{
  "norm": "rmsnorm",
  "positions": "rope",
  "bias": "none",
  "init_std_up": 0.027,
  "lr": 0.00178,
  "beta1": 0.95,
  "beta2": 0.98,
  "weight_decay": 0.16,
  "lr_head": 0.00814,
  "seq_len": 1024,
  "dataset": "wikipedia_en"
}
Each number is 50 + 10 x the weight over its row's rms, rounded and kept within 0 to 99. Layers, rows and columns count from 0. The size before them is the row's rms in percent of the matrix's.

# layer 8 attention key, 384x384, rms 0.0465, rows 141-174, columns 192-239
105:37 62 37 45 59 47 50 48 38 51 48 59 54 64 54 51 48 44 50 43 54 59 42 59 58 46 52 64 50 73 40 46 50 60 50 41 60 41 40 59 42 50 55 52 45 49 47 61
105:59 29 44 47 48 47 55 56 50 56 52 40 53 47 45 42 48 54 58 58 47 39 62 57 49 34 42 36 41 48 42 51 31 59 20 45 55 57 30 56 47 55 42 62 48 51 51 48
098:70 43 43 47 73 44 36 51 38 45 66 35 56 32 42 41 52 66 42 38 30 34 63 60 61 50 64 50 42 31 61 58 43 45 25 49 51 38 44 41 50 52 55 37 40 55 59 38
087:65 39 50 32 49 58 55 41 64 65 59 46 62 41 47 38 53 70 43 57 45 69 53 42 47 40 45 66 62 64 54 67 59 64 54 56 50 49 43 50 45 55 45 67 47 35 36 48
074:43 59 42 43 53 58 57 64 30 47 60 55 48 58 48 42 43 50 49 45 50 73 42 39 59 42 39 49 60 44 28 51 45 56 59 58 55 50 54 46 48 36 40 44 61 59 44 40
078:58 36 54 53 40 42 51 55 69 56 48 62 48 35 42 66 53 68 49 50 42 44 68 71 43 42 69 44 45 48 67 45 53 49 57 31 42 54 44 45 66 59 50 56 54 49 50 57
091:49 55 42 48 59 57 28 63 28 57 64 52 47 55 36 37 53 37 43 38 41 58 46 42 60 48 42 49 54 47 30 61 57 45 50 52 52 55 68 70 45 62 63 29 48 44 53 35
108:49 68 34 38 56 45 43 62 25 45 33 56 56 52 36 48 36 32 45 60 29 64 34 57 43 42 40 61 47 58 37 48 48 52 47 67 45 56 76 59 40 52 53 39 47 63 52 42
105:55 65 52 52 69 39 34 52 27 57 48 57 40 54 46 50 41 55 44 45 40 64 74 52 50 37 41 64 46 46 40 59 60 38 51 52 51 47 61 70 32 47 55 42 47 50 38 33
095:60 55 45 53 54 52 50 36 49 42 54 36 45 49 60 61 61 48 52 46 36 76 27 59 37 62 45 49 43 60 38 56 39 35 66 54 57 52 59 54 63 56 48 43 41 65 55 47
102:50 73 44 41 50 49 65 37 48 50 38 60 51 54 53 61 46 43 57 50 72 43 45 34 46 43 57 63 39 32 36 53 58 41 44 58 54 46 71 53 26 51 60 59 39 35 49 55
098:61 44 45 56 50 46 52 48 38 39 56 51 75 45 45 57 54 56 55 56 55 57 65 63 40 47 51 34 46 42 57 60 37 48 59 46 57 35 57 49 70 48 40 51 53 57 53 44
102:45 70 50 46 59 35 48 53 51 43 53 56 65 57 46 41 62 50 45 55 48 53 53 44 40 47 58 51 43 41 55 36 65 54 40 64 54 46 61 56 38 33 46 29 58 60 44 44
106:58 53 48 71 66 48 53 56 36 60 51 55 64 51 44 53 50 50 39 63 26 41 26 52 55 50 43 40 55 55 34 70 55 66 46 49 49 53 47 41 42 60 51 52 35 51 63 45
102:59 33 41 52 41 60 62 37 64 46 42 50 43 41 41 52 47 55 63 60 45 53 52 48 45 65 41 66 58 45 74 41 58 41 40 48 55 43 45 60 78 52 51 76 60 54 45 61
116:64 43 62 45 44 50 50 37 65 40 41 49 36 53 61 40 49 42 52 58 61 44 45 40 48 65 42 39 69 38 54 50 47 49 49 40 52 66 44 41 54 60 51 55 56 40 48 56
089:34 62 45 38 48 53 56 58 46 57 56 61 26 59 53 62 50 65 44 18 51 51 50 52 51 59 63 55 48 69 41 36 34 36 44 55 41 43 47 50 39 59 58 66 59 53 53 48
093:74 49 47 57 51 64 68 40 47 28 43 56 43 58 63 50 43 52 67 46 61 47 48 54 47 71 41 35 71 45 65 58 59 42 63 46 47 49 44 37 53 53 59 44 44 56 62 64
132:62 46 36 33 38 38 66 56 59 43 49 48 45 29 55 58 46 45 64 48 56 33 69 43 58 54 62 37 56 42 67 42 37 50 40 55 50 50 62 54 81 44 44 71 47 33 45 55
093:49 57 48 63 46 55 41 55 44 49 62 70 60 65 58 59 45 36 57 35 56 59 43 58 70 55 40 51 42 61 50 58 50 64 68 39 49 57 67 55 53 54 49 44 40 58 70 68
095:58 49 49 44 42 44 68 52 61 66 57 70 46 58 38 56 51 60 45 75 55 49 72 65 67 43 60 51 51 51 50 53 59 37 28 33 61 28 45 54 46 39 52 46 54 54 52 50
097:70 39 51 46 68 56 44 45 51 67 40 35 52 45 43 45 31 67 67 45 29 58 63 46 40 21 51 54 28 45 51 54 45 42 47 37 42 53 45 47 40 51 44 67 46 37 49 40
118:34 31 49 67 45 55 55 44 60 33 45 50 48 45 55 56 51 42 59 48 81 52 23 42 48 64 59 52 53 49 52 45 46 50 59 56 34 52 35 40 45 64 40 54 53 43 58 61
095:48 49 44 51 41 58 62 61 46 35 39 50 50 57 50 37 42 63 51 39 57 63 52 34 43 39 37 47 46 55 43 37 53 37 45 57 40 50 52 47 41 65 50 53 64 43 61 60
100:35 43 49 61 20 53 43 53 43 38 56 58 63 59 48 49 35 38 41 43 60 35 39 60 59 49 50 46 47 57 60 39 56 54 37 55 68 45 39 28 67 33 55 46 38 58 61 48
117:22 22 41 61 37 39 56 56 43 49 43 58 44 39 36 50 44 44 34 40 54 55 57 54 55 43 66 44 47 59 58 36 36 61 40 56 44 36 53 55 60 53 50 36 43 41 59 48
088:35 36 55 45 31 47 50 48 64 55 55 73 43 54 49 50 45 44 44 49 51 30 59 66 44 41 44 56 35 67 58 51 50 44 41 50 50 29 48 47 56 58 45 51 34 53 36 32
097:37 41 41 62 37 64 57 50 46 54 50 55 40 54 32 55 38 59 51 57 46 63 53 49 45 38 47 60 58 57 39 54 50 55 51 53 52 52 48 42 42 50 40 53 36 57 51 39
103:46 67 44 43 75 57 50 68 43 57 42 39 52 43 34 62 52 51 69 32 34 62 70 51 43 52 61 65 42 52 43 50 57 48 47 55 39 56 54 70 27 52 35 47 41 64 49 46
094:42 33 68 46 52 53 45 38 68 62 46 64 46 45 39 58 56 45 36 50 58 41 41 47 54 69 57 29 55 54 54 56 39 40 46 38 52 59 40 40 56 43 46 42 62 47 54 54
113:47 66 42 53 45 36 60 59 47 44 45 43 37 44 55 46 45 52 55 65 58 55 58 37 48 57 49 72 51 58 41 30 57 59 43 71 42 40 50 63 56 43 73 50 48 37 27 55
100:69 38 49 43 34 64 57 39 59 29 42 45 52 43 56 59 54 47 50 42 66 35 57 59 56 63 58 35 39 42 66 45 41 29 57 36 42 37 34 43 80 46 47 60 63 41 65 46
099:64 53 51 46 54 44 56 40 43 54 28 57 54 38 56 56 58 59 58 46 46 41 36 36 43 43 44 54 35 48 45 58 60 17 39 52 40 51 65 48 28 45 57 53 43 53 68 53
100:67 60 36 47 61 47 59 52 59 50 53 48 60 42 35 71 56 49 58 57 39 46 57 44 41 30 49 57 31 28 56 59 58 48 46 53 51 51 56 62 40 47 28 66 29 45 33 57
# layer 8 attention query, 384x384, rms 0.0491, rows 142-175, columns 192-239
094:58 59 52 55 61 55 59 47 53 52 59 53 58 50 46 58 32 55 70 70 38 50 50 38 66 65 54 77 32 47 62 46 35 42 64 46 38 59 49 59 56 41 54 39 42 61 59 55
109:49 42 47 25 53 39 36 40 43 62 58 41 47 56 41 69 70 57 57 53 38 45 56 53 36 63 39 47 42 39 48 53 54 48 44 54 60 70 83 68 41 32 57 55 46 63 51 41
078:46 37 43 67 65 35 53 49 43 28 56 44 53 58 27 55 46 39 46 45 44 39 53 40 58 43 67 52 53 63 52 32 62 37 60 57 58 48 62 60 40 63 55 43 40 46 58 50
083:49 59 48 66 63 59 63 41 57 40 59 68 45 54 31 55 57 49 48 19 39 41 45 31 77 58 49 50 47 50 51 50 53 49 50 64 39 44 61 50 49 64 53 31 56 44 68 52
088:61 46 65 35 36 62 29 52 50 61 65 46 36 50 56 37 49 53 47 61 49 46 56 61 35 45 35 55 37 47 46 50 53 62 61 50 61 41 53 56 40 42 46 66 50 66 34 42
081:40 54 42 58 52 37 68 54 53 48 39 75 46 43 50 46 55 36 62 40 60 65 45 48 44 63 73 54 68 62 47 56 48 50 56 57 54 52 61 46 61 55 53 54 38 42 57 68
084:55 49 49 61 61 38 54 62 31 39 38 57 51 40 56 51 49 40 43 66 65 62 42 46 54 62 77 63 56 47 59 33 54 62 38 38 51 45 58 49 44 57 63 55 42 62 41 58
103:42 53 29 64 66 37 65 64 31 35 35 58 50 58 44 41 43 44 53 51 44 65 51 40 42 59 60 52 58 46 45 48 37 44 34 52 53 54 58 35 58 46 55 42 47 57 39 59
088:51 41 30 59 57 45 32 54 40 48 43 41 62 69 41 63 50 63 37 67 61 57 43 47 60 64 51 65 58 65 65 34 52 62 57 40 58 37 39 51 38 57 51 52 55 47 41 46
100:61 52 66 55 60 39 46 40 47 37 51 55 46 61 66 34 48 48 44 58 63 66 29 53 51 40 33 33 51 69 35 45 42 49 55 42 54 54 48 53 35 50 52 47 52 63 59 48
087:50 49 38 51 54 52 48 57 40 63 59 29 58 37 38 65 38 53 57 35 53 36 39 46 50 38 56 46 35 50 43 52 56 57 48 52 50 35 38 47 46 55 47 56 31 40 50 67
091:62 62 51 62 37 55 55 29 48 41 55 36 50 43 58 55 63 63 54 52 45 54 58 64 44 44 52 58 55 62 50 40 49 54 56 34 45 59 40 67 55 62 50 40 54 63 46 45
147:37 38 58 57 42 57 58 25 54 32 41 55 47 58 43 37 48 35 48 38 72 57 47 53 49 62 61 49 52 58 39 49 35 53 42 51 58 37 47 60 42 32 33 47 45 46 52 42
083:34 57 62 45 58 30 38 50 50 59 51 47 50 49 45 36 45 50 70 48 47 46 54 44 60 63 49 52 40 28 64 48 53 49 55 60 44 37 41 57 25 60 57 56 36 59 37 44
085:67 39 53 50 54 35 47 46 41 52 56 55 55 51 53 61 61 49 67 46 46 34 68 35 47 55 53 57 30 57 75 53 34 49 56 44 46 57 37 63 36 55 61 47 53 52 40 57
097:51 46 54 64 47 49 52 59 42 57 52 52 43 47 42 77 42 65 57 45 40 40 45 49 48 33 38 60 44 34 57 50 51 51 49 54 37 50 47 50 68 48 61 57 64 38 59 60
099:46 30 53 43 36 53 36 40 47 63 57 53 49 83 56 45 50 48 40 52 42 49 56 52 30 60 61 48 40 58 55 48 53 42 39 44 60 58 65 48 43 62 40 54 46 48 53 43
224:62 32 46 42 62 43 38 66 46 84 62 33 46 35 56 54 38 62 43 54 31 52 51 39 44 40 30 45 38 35 55 53 62 50 52 51 51 74 63 63 41 43 57 54 31 53 41 49
091:45 51 21 31 58 47 53 72 26 47 46 40 52 44 47 60 39 54 60 67 61 54 37 48 53 65 52 50 73 50 48 43 48 57 52 48 55 40 31 45 44 60 68 56 41 47 45 59
093:37 45 58 43 48 55 68 26 47 51 59 43 53 56 52 41 51 44 56 46 30 47 62 68 41 37 40 52 39 41 45 47 55 33 67 38 54 53 75 54 29 65 42 65 34 45 42 38
088:51 63 60 49 70 47 43 50 42 52 49 44 38 43 44 62 42 51 60 50 40 38 63 36 42 46 44 49 44 34 42 69 72 31 42 58 45 61 73 58 26 43 56 55 53 68 39 55
078:50 52 65 73 47 58 63 50 56 36 54 56 62 58 58 36 50 36 35 49 65 47 62 58 79 60 67 45 45 41 61 49 38 58 51 43 58 44 34 29 67 62 56 46 60 57 65 47
097:58 43 65 47 37 53 54 54 40 39 49 39 51 38 48 58 47 71 53 47 31 55 50 46 62 33 44 70 49 53 43 43 49 44 43 46 40 65 72 58 42 58 46 53 52 33 62 45
111:40 47 46 43 47 39 51 40 42 35 57 57 40 67 52 43 50 42 39 44 59 58 34 51 60 39 55 50 62 62 39 51 63 72 59 40 62 51 26 43 58 44 59 48 50 53 66 63
086:40 47 56 40 37 53 43 47 44 29 61 51 62 50 56 58 54 48 39 39 48 45 37 53 68 44 62 64 51 39 54 65 58 41 47 48 48 44 56 67 59 52 48 48 66 52 61 48
095:56 40 68 46 34 51 63 54 47 43 62 47 47 57 50 36 50 49 49 53 51 65 45 76 45 46 69 47 67 52 43 68 66 36 69 43 71 41 58 48 48 59 50 62 56 51 47 44
095:49 54 76 42 49 37 50 27 50 45 34 47 59 59 56 46 61 42 39 50 51 56 36 53 42 39 38 56 53 57 46 61 62 41 52 43 57 50 53 62 46 39 40 24 56 37 58 46
081:34 64 51 44 44 39 47 42 42 68 41 49 58 41 46 52 46 41 39 27 28 64 44 53 10 36 43 56 51 56 47 61 59 33 64 53 53 54 69 62 53 55 49 45 54 50 52 39
094:49 28 76 49 55 68 76 55 65 63 50 53 42 72 52 49 54 42 57 43 54 36 51 61 65 63 59 51 66 57 44 41 44 49 48 62 57 50 54 27 44 57 57 49 64 49 51 37
112:44 82 61 49 48 54 52 74 43 18 42 63 51 68 42 48 55 44 58 55 44 65 46 57 67 50 40 63 53 45 51 54 54 46 48 49 30 43 39 44 58 55 65 49 64 63 68 44
087:58 38 48 62 72 43 54 72 48 55 49 53 56 42 58 40 33 59 40 70 51 46 61 46 55 41 55 50 39 49 66 41 55 43 41 50 65 48 45 24 49 43 53 48 43 45 32 52
090:44 50 63 66 55 56 48 33 44 44 39 65 47 57 48 53 54 49 53 45 70 37 59 54 49 52 51 26 41 54 48 57 52 41 40 56 53 48 56 37 47 45 45 51 64 41 46 64
095:62 61 49 38 74 44 57 46 38 45 47 59 68 62 31 57 57 51 59 68 59 52 40 58 33 65 49 44 57 71 38 53 52 47 31 58 53 44 41 46 49 50 61 51 44 56 37 45
079:50 55 28 44 49 58 62 45 40 41 68 52 48 56 49 49 61 41 62 49 29 35 62 55 58 46 49 46 48 37 43 49 45 65 38 48 56 54 49 51 65 55 26 43 57 56 65 39